{
  "norm": "rmsnorm",
  "positions": "rope",
  "rope_fraction": 1.0,
  "init_std_o": 0.00588,
  "init_std_down": 0.00588,
  "lr_mult_qkv": 0.7,
  "beta2": 0.95,
  "decay_fraction": 0.763,
  "seq_len": 1536
}
Each number is 128 + 24 x the weight over its row's rms, rounded and kept within 0 to 255. Layers, rows and columns count from 0. Numbers have three digits each. The size before them is the row's rms in percent of the matrix's.

# layer 3 MLP down, 576x2304, rms 0.0385, rows 145-173, columns 672-767
100:128126156173093137117100132119127134127198159182124144152144100132185127120112157172099133123128128106111142105132121106138118184127115120159160076117132154116118154110131140145083161127111102155144159101150126137129128144129117103137188136132165108114157124112129131130079180120114084156
104:137148128083115083123155187123157149110144149154109095148106135115109128122109170121126114104140140126125142124136132120129127162110091141089177114105112165167073132149155128060152119173172120105137145116141145173123115085126146110131113164112098134162121133103126143203146118108132160109
100:077118148163137118111129128129165148141124107152141102125064158154130123104142114085097124145115143110126117150102160132133114164092117135126138087097124107159125118129125145158132131177098138084147104149117184113124108129146128122153111136112116130125140139135152111172100135152127153100
101:150124095156145100131115139130125127123103134089135140106124151123151169117082098149106132130109151111111094096153146138124127109148159108120105114150150101120127157117124115121149176120135137158156148107129102109125124161160134135119146147154125154134101168176135126134141150165153118150
099:133167142124111179144141129142143135118142140159137166122128079162125135116132125136139094098133150116098175134164122112122141151133117137166096128088104145106126133128145080168143141162138104138120129144131151125138105141162145162144138153119122104094113114157153150139154166116095102083
099:122130143147107123087119139101122126096158112152138118085138132113138114110151116104125126126109141124159146146110163137130114065113132108119118124118116130151138154136099125165129138127111096133127116135169136103121095133133126075170160100169165156143147121097100165156134113109132129140
103:175160120128144095124116133126146120117147124163134121149133087093099118135139095126161138142154138108117116140135149130132135080135113109101129125121146122137111146104148137105144125141091148123136124124136158114137133137113119163160097147143154112137128144145112128123116105116110150149
096:100128174103149149115107096118123148137137120129072161118134100130118123140134140087145126126151119125149161145157162183129157105133106124145180107150131106128114115099139147161112128135127097177112117151107122108139108080110072141127157119159132112118130086102117141139112108053078116122
102:122102101112118141141087155126111111193173119099113147146101136163125134101099150138114149130127126150158162116130137087137169064132176129113120126142156122132190111102127169111149129125142159112119128154103121169122117157120104137145131104107112137108129117172111071108136136104197104127
097:066167168127117143115097104116184138140173127082182147104082123162101080145118144091171103115142095141122115091088149088127123148107137121162151136141104150150075167113167146100138159190159156144105111125122149150129180113124085121088130134121131141143142137134095105112126153149107126131
097:127152115150111113115152086145125114123200159120138117125083096116144109146133147117113117136143155128144111119138168137136120161128140111139133119115150118140127140136140106118135143125157139092165151142114144136134089120079133131105125127142115146102150090134124148156157137132123101144
101:082120120117146118056150087120113106134105117163114149120111127109160137096099126106139133145186138124134153120147103136125120106157172117084121122124101103102149142130131131130133120081110129123134170101147137115129127116169201136119119119090131130108105146162095136110100133135112138118
099:115112152129133101150154079090090107166160103107086105122124143152124156154143158122136093132131131131131074134088114126116110140152142116134105131137125117116112134108123173095149101142150140094118173095115109096127098115120165123118132098144083174134140135116148105156116089073150150142
102:104156101102109108136169131148140105104092136173102118149132201137118154113087155093118120093170099156113092119161137115128112090174151114138102110110128124132118142130126154151126109108172167091136098117117129176125142147155125183101123143151162158090105099110125124092156159148136094159
099:097145141130097118151167128119159163094124145112121134130127139127124135138103168131119153104122155093123112139156109125127134119060105124140119096147149147132125110115206142148136108141101129175112104171155111061130088116106133123155136075105118139079155169135142126134155163143132120112
109:079103125103139171084128130135127124128117125135162110115119118160078136151107076123112111133111093135144118125132155150122133137152135135139112165149112147121128107130134107115165146120173126132111114156147119105119115102129090134092111120084107133079181093094140145131109110134116160102
101:148132115166118118146121100123128134126119138097159154130138125122136123124085137149114097147126138185123110082128160116125090111150127101147086124126083071145182126142137125137120115124124130136147130137129135085115107096117149123108132138121098110080145108095124118098131107094129097158
104:132093126086120118153118118129158139185136079140126158146111089123156151148124061165102129133116144144122127144132141159128166092098106128099096128110114138128148109107144097128090139152078124132111136125126137170130114196083158127124116088130129129131149128086146111139102138095107151105
110:137119149157116125147176153125101137099093166132133083133155141143084170158113114090209122125157113145119122091129122177125142112135107122162103146139106093106143101126100184109162146114174105115131131111167104165125157104091091143172158144178125130108109112134084117109139106161157121121
102:126114079129115109100110107146098118142111158135107145128158142140125114123155166084117105144123105119135160080105156100131142138145114154148116134123144134158098160096126120139123152111168148138113143108140156147134150106147063130127115150118103147086098089112121128114146101094159118151
100:112162154116192118134111150138121153174141126158161111136140141126139152128144115110117116118117124123116138106081142136126120135121098132105138106136135102112088166121153114137131106134138111127103110110103138149138130130149110114140122129098168137094185129132164108137122110110189145127
099:123122097173109086140131132122138089099149163101095114102105150153125141164115124080121118146122110169116155125144139124125106145115135168092103079136124120104115170126149100104172121117125127126117173136138139106124117140100101168114140072117099143113109096123164175096103118132135130139
100:161134152126147110109162086106162100151105129126126166151100127126133144146169126137146148123149182119118093110136151116128109102126132136088087068153120138124100155175099083099154110134117110115115156123128119118134076111132141112167107122141160139153140165102106100129164118196135113138
097:097077138097134139115105152136138087047180157124099095148117185116119083150119101095139121124109182108093151156113145125123123184147114094134125172094139154113104134106126139187123118132109103139123120130129124089126144152133118141139146119147113118128141144123121089126133143173132109110
093:137080130132118161091143135140173149103115114109133152146126080162158117115129150126183102123140086072148150130103149160118128098107108145117122126162129155107088153111134102110153142146117127135179105179109125120132099148167099108162182125151129124129148116111145134187144173128129137134
095:134125068149119078142141099115084121118124067146108148138135129122154146103135169123121138117120163168135144131160133139130153093141146135112165114136134146110141066109131114121147091130108106181124146141149145108119086137161173120147128163130123118144098152083141176142134092129129113133
097:147093128099134133086113107125171144109096133129138128126096159134151150127133125130069122162159124118117127150111164127125136102137104105126094136113151148128156129107159178100127189087121089108106096100164134114117128147141132078113148116142122128135166146127169123153135169154135153143
097:117144096118118109194154109095113124106111117140134147116108127116149127139129100134135081160134100120137119121129158131130129133125150164083131122153100142119103201185133097148102134114157098148130143104171098142124146097088143131133142116095127118146112115093136132162157160133135135076
098:115111153169137179125137112120114101100146131142094128117114120148108140146087089147117101132085100117110077080121130134123165095112135138133117123120109107122175156068097147130121113137176115111124188126109155112132131136148116104121159116154156124109076109117165151148154135141096098129